{
  "d_model": 128,
  "head_dim": 64,
  "positions": "rope",
  "rope_base": 10000.0,
  "qk_norm": false,
  "attn_scale": 0.125,
  "tie_embeddings": false,
  "parallel_block": false,
  "init_std_down": 0.00973,
  "lr_head": 0.0083,
  "decay_fraction": 0.667,
  "batch_tokens": 16384
}
Each number is 128 + 24 x the weight over its row's rms, rounded and kept within 0 to 255. Layers, rows and columns count from 0. Numbers have three digits each. The size before them is the row's rms in percent of the matrix's.

# layer 4 MLP gate, 320x128, rms 0.0907, rows 0-213, columns 64-127
091:090114117117116132067105146171130127103128152179144149132129089152140097117120142115139115090138118134164124123147114134159123123122115080099117132125136099138152112092089102122154128127147121
108:145159116155146117124124142100115146174156123120088124144095164087076130128120170154134121138109144141123131107153129171137136123128144153118171145120147094124121122134064146114074121100140126
101:064119133142140125129093103118094130144141103127117185116121183092148167120135147088172105107146091157121121161121143146140107119147156091117112161116144167106111168119132109161120135144135158
094:121120105139118048137116151143120101149096139154137134115139102115149110101122127154065167092123105137170120115106089129133100130135098151146121133123117179167174173135110137162167103124134147
098:145134090113126133122142107109152136151153118130115117148145126155098188182113124137120106155117113171116099115139141082105126109135122116116114114184169111167140144145116095137153141107100169
107:090104118137130102109104109086138122119147089169112138137141140098151121100122119098137083100138096094152127145113133131123096149149179146088102167163115106142155129131149087148152144125072111
099:114101121102162085150126135135150112163115109090170144100151128107125144137138133164164127117153103126088175132171130141109131143163103093108145182120122144122140088097117152138130129108114137
105:127130082123107133145129130151153110111135113118114143146096153141124166122133102121106099137095125144143142114099143088145118155138094154142114149136135134116128134100068080152161116124141148
087:121133130167125106089123142146119143111102132137158115114166106131098103102137149141143116140073108136133090121097105132145099134091169120107153158128150124125178144150139127141123106152118142
097:139139143104102128045071126108153117134151094081154137102152100134158120098153115133091112106120164122117154101150114102129083126114144147074136155123114124122137121124140106142154129112079102
107:142124108136133133119109102138161100138119095145133166143142100114090137121139161134162087128095104120142135147107201114093135160166141078118134108106131147163141161136097169113131104143090125
092:144134087168126088099132149124109158114161127144134112096129119142168103135100157173130121162093148078150146110086131118117108129145172130164130083122122122091161130114104142081127156161082132
108:116122128173127096143153098096143135158137103124093121138159120130157103127119122140104103108128084118159096153117141152142169135149149109128140144117101122073104132122133116108177140107085093
100:140117099168151107135097120053145117117151121144090136141148113135102140156125098104152126120159097162171087112152114127115104126170097173100123122125142118112120117112117130162112096163109157
100:103132104141158117089130133147146140149143070128077179138148118129069118162149127134095088147051128132158097109085137157135106121115135158120110122125139153125143182119130073148122129131141105
102:130119109147124109132122114137139149123136131168183091125142127130108108152119124137120132108089145114151103084125120098119146155089090101083132125137155127160083155123071129097106130134098116
102:120113131112111091105142112163138139130100135135113185131133163116140107099130108121110064118169117166144131092143170085121133152165154101088116152143162088137161126090162111168155123124131161
100:091151147127136117154164120156153129140134134144079138152153125136107185112115088147080092122106094149074181131128126083097128153085142114114095106137169155171117146111109140130137151142109117
098:071106153135118130081100119127144182104177134134136140106114106148108145151095104148144138140133112091154082130175145128095143145155116137105092136128183057151131132153095114137098113112092126
102:096095139101131104154126145152095134149151129112106121154092124083144128136133187172114099093088091102123154122141125121112126183136154102149132120104120126128145148097132155126119123078119146
102:130141153131093076130156112148154136131205163116125098138142117126128105161125115171149158121090137135093125118112151123140096175153125123133109061164129108135080121129119123120133100134096165
091:129100100142162123118121119123113117123142145125104205124144095129152168122120117117123125149149141118156141115149127099081178111154150080134086143141117162149135129069179115128114076112121117
089:128120162129131124109158139114153091146109126136083135159154099133135106116128091083120166123104098105152088143142113121140127143140158113124107090128086155133153131110113148147184138152086157
097:105154128137143123124156085180110091134135122162089117148099113121115131136127140140160098132125114110130144140061144111086106117130145145187148169100149120132103117159102124118141178158129161
107:126127120113120103137131140112180131150127118105111118133133138143052132115093161141120113122155126172111163137161119132144114145174134149140110097154100136144111175127076097109141132121116166
100:094121103137155157081118105105099113221110113159136111101127134110143095119088132128152104147064133145128117139099160166134165118092149082112108131160136129069107136139113113102128136142120141
102:119154094136155148071108099135149098142094134140138148128149176126142138141091155149117167085157129130105081145149168136113122150133126132100086115146161110123119135144084142147112120111148140
103:133104097132102086082147144128084135139109111148118147139148139080138149147126140132105110155123099102086104162127132162098115079131143188146140134155109130163136190150110122112140155147137127
100:141136102122096093150123138100124160128126140141118147169152150112164132108141140133125126154115114131128122125127128146166136156136135131116101172138127062158117142155109113122123126118108155
104:093097106148135142133121156095153123147159111080129095144167124096131139117134123183125140153111161131147156070081157141091164125129138108130105161123127126120167127128081133117172113120120122
101:118120117094112113128111099106178093114169129145130087127071127118153108158141112129169146132174109097129092107124158126151126179115131120105115142128168136184125121137126120132104140133086154
109:202092074154092101114114132151102163149165145140117145135116148122133132104159120145132088102123119121188132096146129145103145151161116103105089116156121158128108132142094111156115133086107102
095:152101078133131138150155102145114101160167121158148149181116113116111126110182112140117140075157133109136130126139154117107097142131087124145116104121128169130098086156114141157110085129068110
096:126137090149134109094093138106083114152138113151131135115142156135124156135145139128112139111090133131103136075137120125111158098168137123114148104130170113111169117097150141130138128167109143
094:104113143197108139117124083111116113133132124152106153136111134128090117106109124101122113066110129114158089126143149111084176119099166117136075158131104115153109110113119133124169117152145106
097:104051147155126136146165108135092107137150149119187167118101105136166114126130140103070109105134080142118101119130127141155134148140159094145099158114103119118154152138104132127112097127108149
102:127131141139109135137106101133129150198116115162134113152112125112125109095090146143119159141141133183149141148124127154136143145142155123138068128147124148117122159103152136125165143130133155
098:138140144085105099097121133084111123149180107144123136129160133159125145107106165139164086130140131112155132144139131076133155142109175133149105118131115132115127138120118129130123139139118123
096:125126139117120103112086150093177099166143122124105105123142120121155094102136132133118149101137099118117122096163134156176137112134077131145095128105163131119117142125124117136139116181124098
102:119148135128100125106087128146113147146103110113120142158151116118099190113132109081107056160118074097116153132126121142091098137159149112135110129148112098147168162106116089111125133137133117
103:100113135136129127122138089148159179156104125169105092142106103109140139112145087119118092139099130128156111114136150118135141158143128127147190124127126167162136162140124126127127107169115126
095:085133137145134133137166119087167138133132083126118152122123081115081197148140149086130118131165102125117144141130121133153091138137138154097165144086149114161119132121104127126176161099104101
100:145138145108142134164179144149134098139136103138131146126147070121129119168129121124182155113156126133121111129129106141133158174168172120146113108111128126103166113149155141114142121110167122
091:160159115135157073131129082119142112124128132140144184091123127123109153131113113130146156134154121100113177127125101089119138137123128105162091093082098154134082115117088134140125101169136127
117:108137124119115074117101118104148112184147115170099161100118135127103112102103180131144106063082102143123125089108111134133141135176139140125085141144103147124141124120126114134155139123144115
097:152109115161086107133109125106112133133124149137158121127105120119146151115098166128059176118127130134133094144135169081099073171103136140134121124148128153119164139156158091123092129158122174
098:123167126155121126083122123108133116113147165142143129106154132094110143108149182093132116122155091116121168126159143101137133157107155140142083145152117142142103118129110142111168130131140111
086:158148072132091139120099142147121154117157104153145132052148157131131129109141132141135130072105119122102115114119141111124182139151132114161138121152117099100154085114125145164115145098115154
091:124134097139138125071103131091153120153144108119123116121125144150127103131200169187143139124153129135149123079122107138161146094157135130107153193118109128158142152175084115140122123142112124
095:116153100133134061152127123114123136184151112156130125167124105128119133141160175125150132138119088169166126091118122134166098171117082137146111120148116146142146088128077120144149150134097157
110:134137145128120128114142124123127117143123106160125117125156119098123116137113130129144113128111114132133161105119143148117136144168108122107139139138115129124104131128121179124152107093089116
098:103130067123134109105146130128133104107093141129140174139164130126139145127108135099130138105121129110105154050127146116187112108146156138125117132131162124142142114137116079120076134132122142
100:139133103099144117184124078093170088168149090135136148173148115126131160111106159113141126149118132167123114134156135134151150176137142097146150138191123099140108137128151111146117148145131154
102:116117111125104160125104121137179079125113144182131165113095117103134113106121111120128105146117125105211114106157091125116122120135146133100166111136140111150144098081118122142101119135123143
102:131131123105131095125146114135101125124148141135141128137141116144064096101131100116128147148176131111165086158139109102101132161127122146107137114124151149124135109159102123165123102175110147
090:154121067150127101112127137121131142154117124119136147133126081135117107104134144122151160107107089123104136152117111106132119112104069104104133138140117111097091123135110148144155130104134100
103:192148083099155076131114098097128117137150130152091143110118138128148081166138168130118072110129128097133122130110150111116145134137133083127101153144126183143093131160118112136097158155154114
098:160118151140133095183113127182132111153160150161125115139120148127124138116132156122138132121106092117166142124143118098126126162192148101123142149104118116153140137086090123184154115115105141
100:126115162170098133109138142161137158163133121133149140163088145125086148103150114172102166126136083125154087165119131119093118115146104130151153134114126101116145187108144122141119142101139127
087:117152104123157144148085090100158144140117115133154137155154124125123110122096118132112116122120108131158200115108101136078097154122132130110138115143136123064134097119121117152161124115143150
097:129128135151144111151170133158117112143116133147166129160136130127104132140120150171180149122114144115155093138109116055133157140134128129129147096123145110142124100117141106114163091147105113
099:095074107127134131140119127095117145138160120126110103166154100098127162097100104127137084119170101126136096102141128145157118135154165159113144129112063155152134128110115146179107127123115098
093:121167107131140069129155055139127118115136127184112125148096156087132148071110158148157133115139100117152110101148111127117163133157147141147095116075141150166127111123107117106128126117149119
099:139127136126155144124144157120173109111126084134124163136189129143158097125096124141106132091115098152118127112097190124164155135176144143094147139145200117141172115101107134150143140124126095
106:110113172137086101093168134117138117124157123133108122127128092113107073193109143128131132137133138081154116102119145139110140131190109149078116144160132125092159147115093144134125112071136122
102:121100124072101096100115104111117114167142102133160089108091108114135129134112167147123137133087125116137132165138123169135125138132112139163112128119164151097177158106127147142143130115098146
104:141132124182104129124149117097146117135154085122151135117117123109119115135115125085147139109152140162120087116157147133098178129150119105166157148111149151119152123145119087172140126174118127
091:154118087113131162061132113154118145074130163146160130123138151110120156157118146157112136143127098134155099073124181096134134162102097141123112148119114156114123108142167119146147119116134090
093:132107121151141142116094127084161104076141083162108118143133090138140156130124143123127138063115107163150142148110155146147063182100127142075144127119135121136121166154109112098149117152139107
091:097116156116117142111128099123209134136126158116149156165135120131110126091120129145108139111154137141147134098149145082132111120111123155143110146135132083140083108116098126142118128171125142
101:110116117134151094098137133175112119133135060140134090130127150119063119169140128134180097131137124142098132140140171110102164136120101070150137127152129116139146109118102137116136140112086111
098:153084135117115100133143157096154128125102114152116160183139098116116118100140124138075120114138127152129129119091136079110112129170139135130146145106100115170144149154153094097103096132132114
097:157159106153121115094153150160132107153133105076160143087113117138109120143152161146112138086149165138144093112107155090155085160150161094125128167120127145128112091111129105102133110130102134
105:116115101160120142157171162089141169161152114108125161135163126123092114103130161103075114116134124074137173124120142096145120157112150112118125126137096122149149116156106122119145132140110119
098:112140104137086157111106109157121169171110137137124113128119135160142130114123154125139093096087103153132144093090163143160136139159136117097144112118135116159165130175124123189173122130132166
103:122119136119159092123121151107126111138123128143149126120206123092110107130141125137116156102161096106119140115113105056120200135134125094125138165104135122129143177126084129158151130120113134
089:149108112109132096122080067148126159191119163130144120127094129109117155100114106140127155085126106161147105134121147143155100126092127107147151139115102125152110092177142140174137109121128131
092:099132131100138139150113119120172125130118131148150166067161107138106098145153136151127116133146161124204130109088130115127113114119095082112124101135155100105150148112124129156103102104163139
102:128156119120131090084091139131136157128143140143122127113180109109153141151094136112126090134129068098163163128156156177108157160139124129102145126160159112103141122135101116130145118153161116
101:118128131145102153095170132124155108126138104145125184140122074141137176152145149116097143163091100149126156122154173101136133121116069137116097098145116167121109139114133104107093129119077137
103:093139137148184147076106140099119146120144107140125116165130139081132117100120072125134107113148118116161166114149144120122135128110118110063103151150138090110105149162151151151124134128120088
102:102141121114149096134123120137080120143148174127102126121144162098115145118124183124112149123125175136128115139131131148108153132095102153090144162127121153115137121050111167150155094122097178
098:072108128097157121119135145129122157105104169121112104099144123138114127135102110101088129072144104128170114105150129103084125125165139140130122109150166144145128164147066137157118127157111172
100:106065104121133083117112105146145186107155124125095119104134117106121146152125122119106125078128106108127136097110131144134101132126128131128136101092101160139096122171137091129154131164125141
093:169079133155145098136140123078110129147119089089164090136130138102161112139150150122122137143094124110149152119099110158152118129148118129117147155103179103147159154127092137127108137110095153
099:142113123117115102144131130138170095149138091114101122116136151129119093134111152148076123125098112137120117122140141117078151198133131117130135122110138162172138153147099127128156113112117151
096:140149140127125134096160136124152095098134106167164108133136133141138080130136109142143147101133120161172105130143110136136147117160143118141099121137153118111104126122151103103137152095133171
102:120109137110128112135164146149122094139147119149097120113154119084141116083105149120127123104057128138142091133139126126135092102126103109090101144123137130133145140131127101113103145098117120
100:111109123114123127113198180138136120123112135128160168143137126097122162053102135125130144101144085138180141161165127116150126141117126126153100124105165128135165135165097149143092124147085141
111:131086114136116116126113072163146121138110149145093115132178139164118141114085087146131157102143123109151151124110150104133164141119140089143112124159151091108143132159117133142139104127095111
102:148143087191115138112120115121096074147167166153133111100116146133139136159094152117155125124137168084138123089136099114121120144144108154118083168139157150133112122178095120144141153154100158
105:160140116122130101121104125088093089117142100111141161118129086131099118090150116104108138067146092109148161110107087133138167154169140130106089134108102147119122116133126148141118104120101135
100:118127148132118107151190102127103127132156150129147160164193124143122150116108115151139172111119116126188098149122128099152108134127151128109091121107138118129176160130129118156108127125134154
101:153118129145109090146107132117150166135137099117110097106098096110160095104135201118123104125133112144090105102128139154118145127133145160153105148150115099187127110150161128163145125081132109
098:158130114158162118054125144148112147145174128172094197146131101134119151135124144159127136141110111099134131119130126151086121086163105132126135165151161142149126097149132133147108127131162142
099:100154159121119105134150115128161123175167102162063170091087136097140101152123153139112074140091131131125130120108127140153137120142147157109069132146134113091132126106111127104096174105152147
096:135123172127142127141135155110108124134141088131121139090131145117161115119128185055106094097150099108162143119135146105129138153107160146099109097096102135137100156101096144127120103136136138
105:142103122127082129049157116128140146103135134146151181139114148113121171098118143095092136136164110117135188166143180146143162122106144117157145143158092144141102123123085136127114151155100142
101:139148134139075135095151138121153133132107151134120092093124120132110111116145137109086096086106103138117165166078101126128130161115133135173112099120123137102189156143109083104159154118136170
093:121125115113172119136111159147108146162120071100128158113197171125127124163196155122128111111149099133103163112131119105125112141146082124142127141148137129118145163123135179126128127120146099
107:128131106110116137116112154151101164152125120114149088152163097073107138091128135118064117131123085107149101145111154105143082145139142111114128108114146087123112105140109089171134148159132120
105:129125116150132120102190110110154088114135102110154129116101094108108174136105122180156123096099152117152109131140121115124139131108102123143102114133129115157102118128115085132131117130077152
111:120126156153133160097168105138159094135131114127123151153129126123139154108102143124156104129115158137153101161136128076137142199106160135085097097153143142143129112118098136104116096157095166
101:134143082158136073123158105114135093147146121147109134148131148145117125118134122099151138089165159093233126127117134098113130126177131106144186121123112125138118173157141159128135131142094132
106:154124145097072162135132085131114146140150091141066099121110103063151138145153136158116101094123060147128126137118133138106106139147161124124128179105142099137112115148107121095083130109104117
097:107154099118128158147153072163117103143159123135114138119146137058148133138159140111091099139105150114137131123134161110134142138137130116144097089123105133157124157139099126139168119151136111
099:146154129125125137121112137117177124141165109110152117112150123113109094136117089109105115132133091120119118145132130116139087091155143120117125135165158124111086174112124141140161122113095112
093:100128108135127094141157121158139050128113124127160109153166056129154101102106100091146109150117141137158145116131159127129145123114158161130155154118106110089112144100090132142124142142133148
095:117173171122083114119124141109143136120117100124141107136100144080120135141164123123142114106148164135175110124102154151101148139172155144155135159082097119129139110174142127095148123097123140
100:076110142096105139110148094118124131142093112135143152096177162133107171107128157134130075182107148087125133136112159161141098142121135140184151134120083108125125147158121150150109132161116125
117:147117070144103118068138101091126151085120141174099139134119099116100104103121130151141078087121087115149144119133140157131113157149121132107091117148160162129161138137143127136156135125119132
101:150106109097132077132091117093139120143137092145160152172099110092068162117148147121109129147103145104143121114124173130128138124158107132126146121093158132113119115163154121119089127126117078
103:151127151174134107139145144126130096122141127138133157150146126119106124176095109100117154145166127138144106104097214103104159127101115150123125169118143134133138122116123108179146143089130142
099:141115110120074158117131126153142119098117151151127122104118169098116113134107120108113108108160128114117119170162137124129145119151084118153140098129194127166153155124105123150083107130088148
098:092109099138113107122170106137135120142161143123155109111139139125135134140084128150115145126145136173127169099129148107161137130149145133124078078163101137114123137071123151124123121108155146
108:085131117076122118143119133104128086105144108126164074136140079138128116126096125135123126138154098133132120109104139128109100166203130174137151123104141114124124122099109152123128131133112140
098:124144154134131129088157152127134118082155111151123127091084094100177132146099184126110124157116129167146064074107130100132096131128132081107091121122146143093135138135139126157121146145158125
095:167080191135100130083147109118138164132167109132141166130150107118130093126128128045106096158136128129125117148078149123153123147105090155130117141108112133148143149111130117090120106133136144
099:155100068137122122128094099174081109132131135141072148152100139108135152165121111120103121115131140098128109100106131098114128112164147166110170134121123125114160119136121146140133161128129123
102:142111126124110122120121088175138135061137133143152123125137128077152123102139113150111156103186145115120138113065142098177117112111105120144118126123141110143101112075142121185118143136106134
099:123113142167138135151132168095110112154155126133133142128155114122102130132149135109080124096098110133157082120131142113122082125156119120137129130093110138142163118122131098117134074147169076
089:110158132113102102130102145161147137153116123178133135112160091090122105093127179120126138137158136135148103138141099102153076136107152102094139111135129111128105065102135164158116123160111120
099:119143133105132110120140122112134156141169164119137154102133130101104157131174115134150117105086144152138122115140138087158099124137143106167183106142105148093101114112094130133121173112098103
100:140126134145148099096115123129148159093136116126143128148123118175096152124138070122086123125159076144072075112102159111077105154120118106117111071112101104149120121132108110126118125131116126
098:159130094136088106152119104127130129109142145091139163161173089125128139140116108162160092113089125145097121190119084113074130109121117141107135126127144128142094178125108142126160079145100147
101:160128150138102131133104120152141135168132144128150117135148117146095117112073131085133151157142128142150140099167139109111128149105133143159110143102196120145172106151119115170112113090099132
097:122161123116140125146073103122122144136139103122080126117117150098093100156159155089103136124111099162171134130129125126111138149171190157118151104175111107166133173121114113182171128190099129
094:124116118089143123117130138121113124150173104093135112125121143105095079112121112108111148105095144120142120097096114142119129130143177133123132086103133152105146128130091165142172081124200124
114:100122107105136144099130155104158114127142133170120130141123117128058125096084141146098104102155107103151115130132136168106122110135156153114129114145147160149127140152117151112170142126103120
103:114127152088123148112128123142118123081133105125124139138147114113109159134101122155119143115087095143131107133107114128145133124149138133099103106140150152105138112129078112162125098095146127
092:143079153125089103162100095107109089141129128139102146123122151118112146140128137139113140122169127131124171122159096099142077108118127158111165152145139151146100129160138129160104078152138180
105:152112125130090096077151090071127100153119119119115098087126167110108089129123145141100112143093115109149119105091137120111156101141144094137106147116112126119137156100128138064149124116144110
097:161102040138111063122101114136130095136092125112123139123148145140111058139122113142140142122136133104110089134143128098169075126131142128144141129111089148113144093144109138177101114150107145
098:145144082129114099140125160139147119126115166137121095150123158126124122169116093180107135157131130117131161121147158118117101122132122138113126109113118146120126117167136131136133109147126111
107:173108117118080142190136100140098157115122111144095109118101107132076132135141118118114132141104139127134143148110163144137134129167123144127117135157160150110152125145116107150096153105108121
099:122150130119132093116096141107128138136134123116172114130115122094113128101146101104110162132125114077110118102167151151159135136135126127151084140117147156129090107125115109103122153113114138
094:119136141087131075124122108126100133155164133142132128150146099083086131084162148158126121109135099123131161128138126114089140193127106116141100117144073146133144117131141160158157155112130122
097:151125131148088152107154087129113138098118131130107152119145143138102168077095176076145126108153075135144102147137117122125117118163125166145104158100129125106125117144126103131095138132126116
109:140122111148115098152154087152108167097095142133115153112109141117125106100098105164092075151121098107182169125149137109114095163169142139112094146167141113112133138142115156159122103149116151
104:165115111134118118131145133119117161104143055096122140129176115145143150153111109165101100112131115106128172141140157142090121127164106093103124131102165150132122134126106130090113128113117129
095:157130107127149134107121153133127136134115114107062198100139179099087133124109139123121119154148125153153168132147150136112150111130117119116119105115179156117141152121067159118125093137116146
100:147093063105132134134133126109121139117132147110120169098113099156158139081130127122128121108146053098122134115148163106145143157141143116081105164140169160147125180095116131133117159129166168
097:027158094102116074132114140077104155134123110060119141089135133123143120140135136151145125088149130122128126100157103133126156119106117159130147162123116140100123132148136158145177127122126118
093:107076112145156140155137107118137122107143151141147080157125110088129137106120164151099098093100108132149154118126131152113145144141138136152149143116108084151093119094096119117113127135123143
104:106103173129140111116132121158192159112178084164105136138114086122118122132123112118092115137111071157103135118127124118107098110159104129098098137177161070179117132128137089135115154110086166
112:152076097116120129132131111145144121094160102159137142139125075083155154098089135153107091135127089117090106194132110131156125110116112142125161110115126118111144124157111157100151122116136133
107:111135146124111132098156135097165145126159112126083173139110110083106150158099116149157143149105146162134132102120154097157155085145151144080139083157126156118103129149079166130158093166088156
103:153111127174125123079119086132129177147121134078143169133159083144114118163116104138126089098131101151119083132118154143125125153146123126127125171121176134200108117102124092102172121079102142
100:128144127156118147079157131113119121118143115122128112132137096114091127129145126094117137142095123121135159133086165115178130142120112161075141118111085104121107126146122145100110080139111101
114:179144124187115085107103135138127132149083101104162137183139166126130137113151104116144154131129143073156116172159138121182109147151118118124114124153127114095122137123094109138152130118126153
106:119121149096113154116100117119127095122125133132131133129104138129137119118127124121125169103143087135173134109105109077123134136177083158112121135167131117139115130145100088163152118128118127
104:129108093163116137163143108088137121132105149122150136114147122143126111109096144091146161090164096134093099114109092112151063113140110105108145166089153101147114139120115084162124100105086108
094:094083128131123138063178148120181122125119107122113162086124098160082067161162103125099099126121125157138138137141121107130122118146115174160141125120135122087135127136127123104127142103097148
101:133132102148129159145147119125122106152136159106170122145080160068128154162110142134121126113125130096115136105119157144095121139140107139097138136126077118162108115129070112122133131100117123
106:115134142155127132109139142134111098149187083144143123137158106113111098118166108144140144072116132140135149133093162110161156104146129094080132136142136135139149129113085089127159137152127137
102:137129116157125137062139096148120152139131078121132133144117107107139152126157124140139114057103127159112085123135131152110117157127136125111146126156145159126084153151134157078151153112146129
106:146142128121104123142112154125133108137129071152117152115103112126115140140183150139105086147123120127144142160139169161118133141170119149160133110129105102111144150183144110137156133119134138
095:136145137132106144166115121113131115108114119129127133155120183146138106147110114147117132068139111063140098124114127066119109166160141141149115110129119160130061130108154134136174126114109152
101:114131083146114115144103121106134189152153115116152103132076124141126130134102106113133147082111118117152118143159146121117124125142144100162114156185116153145166152090143101149125125141132155
100:110122122098105134096155130112149164131164105116097168130143109099117154127132131153138063139122106126118132138150126134059165152105184154129124133108118121141122204121158134120151097169111087
108:130137110135101080144122110090150121119136121135118093101112184128107063110126112111102122116154139117158134137132119119149147153197135176134098129132164132111080141157121133085148166107112156
098:080141112088104109120163114143155155146125124105133107101200151089080148142121128146104131146112141163159123105136124136145150133161121140112169098116094122099122139105105135135081148098131175
094:140145139134119133133143129111132127133172143124143122144157121136145162118121140140078138083067104137130110127118151136121118154141110110093144078141143145137136155142128073093131182160137154
100:109127138145152087164167119094136151145176156141087124094111137116137157142103123138089091129128119147124168151142135105123098151153152122074123139120134102156129123139146115191150109144149125
102:154123127163103084131151129171135114132118121100140139105145143146125147112104125144163092146112102138125118137147144155186115103118122205148092162139118094079167133127095119091114114119097118
099:103132116149164132099138122127105117102156180093121109087108130098130108145140143159123162109123096118105097126115146140151129104127130136143118156110165180113165123118136120182118135125151146
094:146117101131134116108121142106140146112118149115116115121140114155093138107144154165172141160127159131163147101167119149154133142173125155149105103100166120098087160109125186140121150132127149
100:131114151123134083112116107138154125133171097130137098115104137105127184152141141134090151121137124131145158150125136095099097143137128151115140137126083103122118149168110152131170122112108133
094:133099111122146145111113118146129123122134057139121155122098125125120144098126156174163109113124108169119140093101172093129110140151158147096158121105106172152137099132140135199129137114143136
104:139124137149136083141139114111091126139136096128147129118156119116129148131108159130154120128141096143113096142118153116091052115088141112086127139094105171132127139163108135100127142121120150
109:129159121144079099131118120082139087131095111147096097149161113143132147101119110170159151114152154088127128146137151140111178155130112132112077137147136111170161135130117149136119100149093142
094:111155125123157111083114145123117120131145102122135148127116140117086123125099117129146107128137106129127106137141133155144084143140112117121088135124102148104148143154136132120186137125135116
091:177116139145097127118149097120160114115114097115145166144149121135114143102113147146108095133115101133128126121081134106129095129122140139078127161142170157126123145091091109129158110142131121
096:145125129134168125122105092121102093148141105141145148181119112162114117118154145134133168121123129128203090116109142167162141170104101102140152108109105130138110118136112185123145138137100164
097:125108164130130095124146119104114103126134119100072163100138160158120135174136136160113148125157100125161096058128148114103101127145088118067110149114147161125152110129098126119125135136111106
107:153116110126096149123159089165132136140094121104155126128128140115113151135077132140112151116149139088163145147106149133122164084150117161112100106165187108172165165177105106147127166167096159
106:119148121120145093157146106111140113157123145085165194176111102120118129099147120132116141123122102095156090098094127105121107167135128177136142107112156118205096117150105161138133119113120156
104:125139067122129171127100103089143101162149099122135133154098136143136116113121146137104141128165103144134124127131146118142131167131154150121142123117135138130167101123106143147126140147107144
089:104139116138129162131060135122102131110121111136108142148122130122118151142143148130147159093164111134133122113160113123071104161130187114119141124169148117148134183129116157140142112110106123
085:141113089104086146137166067157171141109138117155142163128105125124131123148146189180141111106134125100150098152161176110137168112125112152113162115100102120098116155139116120142108132132113166
100:136146123104152125123104136137085166129113144174144114169143110096134132111096138093121152094126127104101119105137154125111159139174150139080132177145078132156174149147092150142154154130137067
099:125122149166124106115141110119173111135122095164160112121137180163130094119141136162115122116081132162116164146177147099125175155122156134135099088127119122094107131117127113137133109120093166
101:108151119105113079066097125142145114209073093138158132124138165129101146144123143095122126137113131104129148117098107165153078131139158100150101147119151119112136132123115138161144134139114125
100:136077071119139164129146129133131144146147138098086130160122129121121122131124143098120118127133179081147136095118140121118135133159133140060149123092097105184133129168129137097139054113087140
100:088138128141149094134132090099131148112143117124143098104162100118134139119124158118131076130094141144142122122126119106141139142168182163125153100118114115106109110140122108097182144178084145
102:153167165128103134090147071133123117122114116145131131164108114084099075087104145185146133122098113133112149132135138145132098135145082102141147103147182145149156110115140160161135113170070136
105:112167117101107128135112137149126138147126119118125118103137147131126128134138138161135100093101145077163093135112147138196094105136147119120131113124140160132127168137085129131140164103128098
098:154087142144131150121113117091137102133138115153168131117153116115095101098162122122143111110152155142134189089085157121141117136102096125147109129114105103176151138150120138138165104129109117
100:125177130159153110082114116091124121129146138139116118133109110112078133120058133119119132112153107157118108080103192166118146142116106096096150108148127163105129137112130142148142149161120122
109:134111113126169109125129145143116173167128083126100088141081181101153129148137139108094137145122078124134108139081129106135134167117112117127088147157139109154124106168127114134099100162110130
101:112108154142113109128167144144165107143125125142147129130136099133143139146113124102098117118104125090112168093180138107135143116202141124177115146136149111124084152106107159141187086119126127
098:094185138147079144103115108120146126150114137159112120134138106129126137101132112126113103103178124106110078159100130131125132108123164101111132068132104188137093122142140135145141141135126114
094:090122130143121102113130135115100087122137147139139120102144121132125133112131066104130127119155134156159115117079113129104140149170138158146129089094126099114120144091125177105085139160133109
102:124132143131123130126139124084170146132148109086143121161151099120136145147133121119078173119158088114134112082090093116151136166103128088120122128128133120117108163160090150186131138152124146
093:091110114075136117107071097145128118162086133111115123164150123129146156109125097090130143156120163133094113080155111126099131145111127081170118095129111120122129143172136109150145110115154149
091:135087103148115117108136135100175148143137090143098150085081159124137120109166124114140088138139141172137174152155107102097116128107123128116116110093143113140118144145103127144138140071110109
106:123109080125147097081118134162145151129142087182084146132151116117130120151124142117106127109136149097162114089095145145139096115152143139091142168129142155182098158160119139186107161133099131
108:080110101143117109122132117098155119151146112134124140109150135155135156107132128106158081132112117104111123131148099135122077144131144123153096118165112136149126120133145152129162104133096229
100:137158112148132113147110161161142119157123138128125170123154146158093102152148133099126108124086120136170105115105103079150106161141130090093099114115144142100141151126104145112136094132114139
097:128118164078111091140107095122113115163116127108058121151105169113165109126129100119129120116162099122095167129130103152151142130134130135120152087128132156179124132132140124115133099135104112
099:150113178151134142095135103123141124095104131139140135104129083094148123122099123107082061102126129051110115133111123123112140132095121099131173141142126094169133155115123129183149100143134165
097:147127145157132138126123080131112122098156118133116101141125125107146124123113117117102121151161073109131135122086161129135168135131114128126130128144185138142136129155152120119133167089104103
095:135111096134122095139118165114143126165184118122152145148166159126128100127131103140069163167133170145121108109135157132114108148176124159089097195163143161154143130135147126148084109142133138
115:170102119143120102115138124096160130191142099111131090134124158124108145130111166131112081084141135120131132084120134133111124152115103099143087122120127143152126127132072123137122133166128125
101:132137161095151152082150134106128103122122101133116153089125158097067131119169099138114088117129126136091116150094115087161176140130140097109106100142121140042103135146110103127147107107134146
108:092159084137140124124111118072121118138134115109110102137134154141125120138129139167124111098089162112146131124134109117096141146167154127104117149102129137083147144134125181176135119127139132
105:108158109171105111115114144131150173145116115188115096127108112127110141113111069145136116106108110125178101130142153119127114136114140143152152087187138136150122151170113134142119159149086176
094:140066130130136124121105108130179121078156122119110120137109156141114123095119115127083145114141134148126160131120155136096120137178109138122097090092108119137100141151074118134148094147148174
099:182122119144126121071143092159157119170132105153099163090131175127150113100145179104120118145124089133143047117125157098151116121109140126137123184137130123142145145186127137138132121125135151
105:123134108153139109107122176099090111128131091131165161142109153112124101123142149140117149148113133125127109149054167096086083139120132159123136133148123120117136145127103145134116111120069120
101:094160141138129156112138110160132153120124131145113147108123109134144111126123103134132127075114124132150085073103114135072096176158166166126108130124132107105129138096154135173118170140146121
100:151155150104113097144158145120100084071111129142068105167133124091098111101119122134142114086160073133159140149141098107111128151116145158120123105128133129140156107142112150119133109187094142
101:115128119114100161106127127100163096156115108140123114150127104108113124136128140153113115144171135122177133084060131132106136168155114172141164135103123115128150147123119119131074171111114149
102:097108106145180114109113138135128106134099121106117161129156155103097106150124120117109059115130100119114142130120110174072144169150121146122138160120111165172166148113111122101146140108152084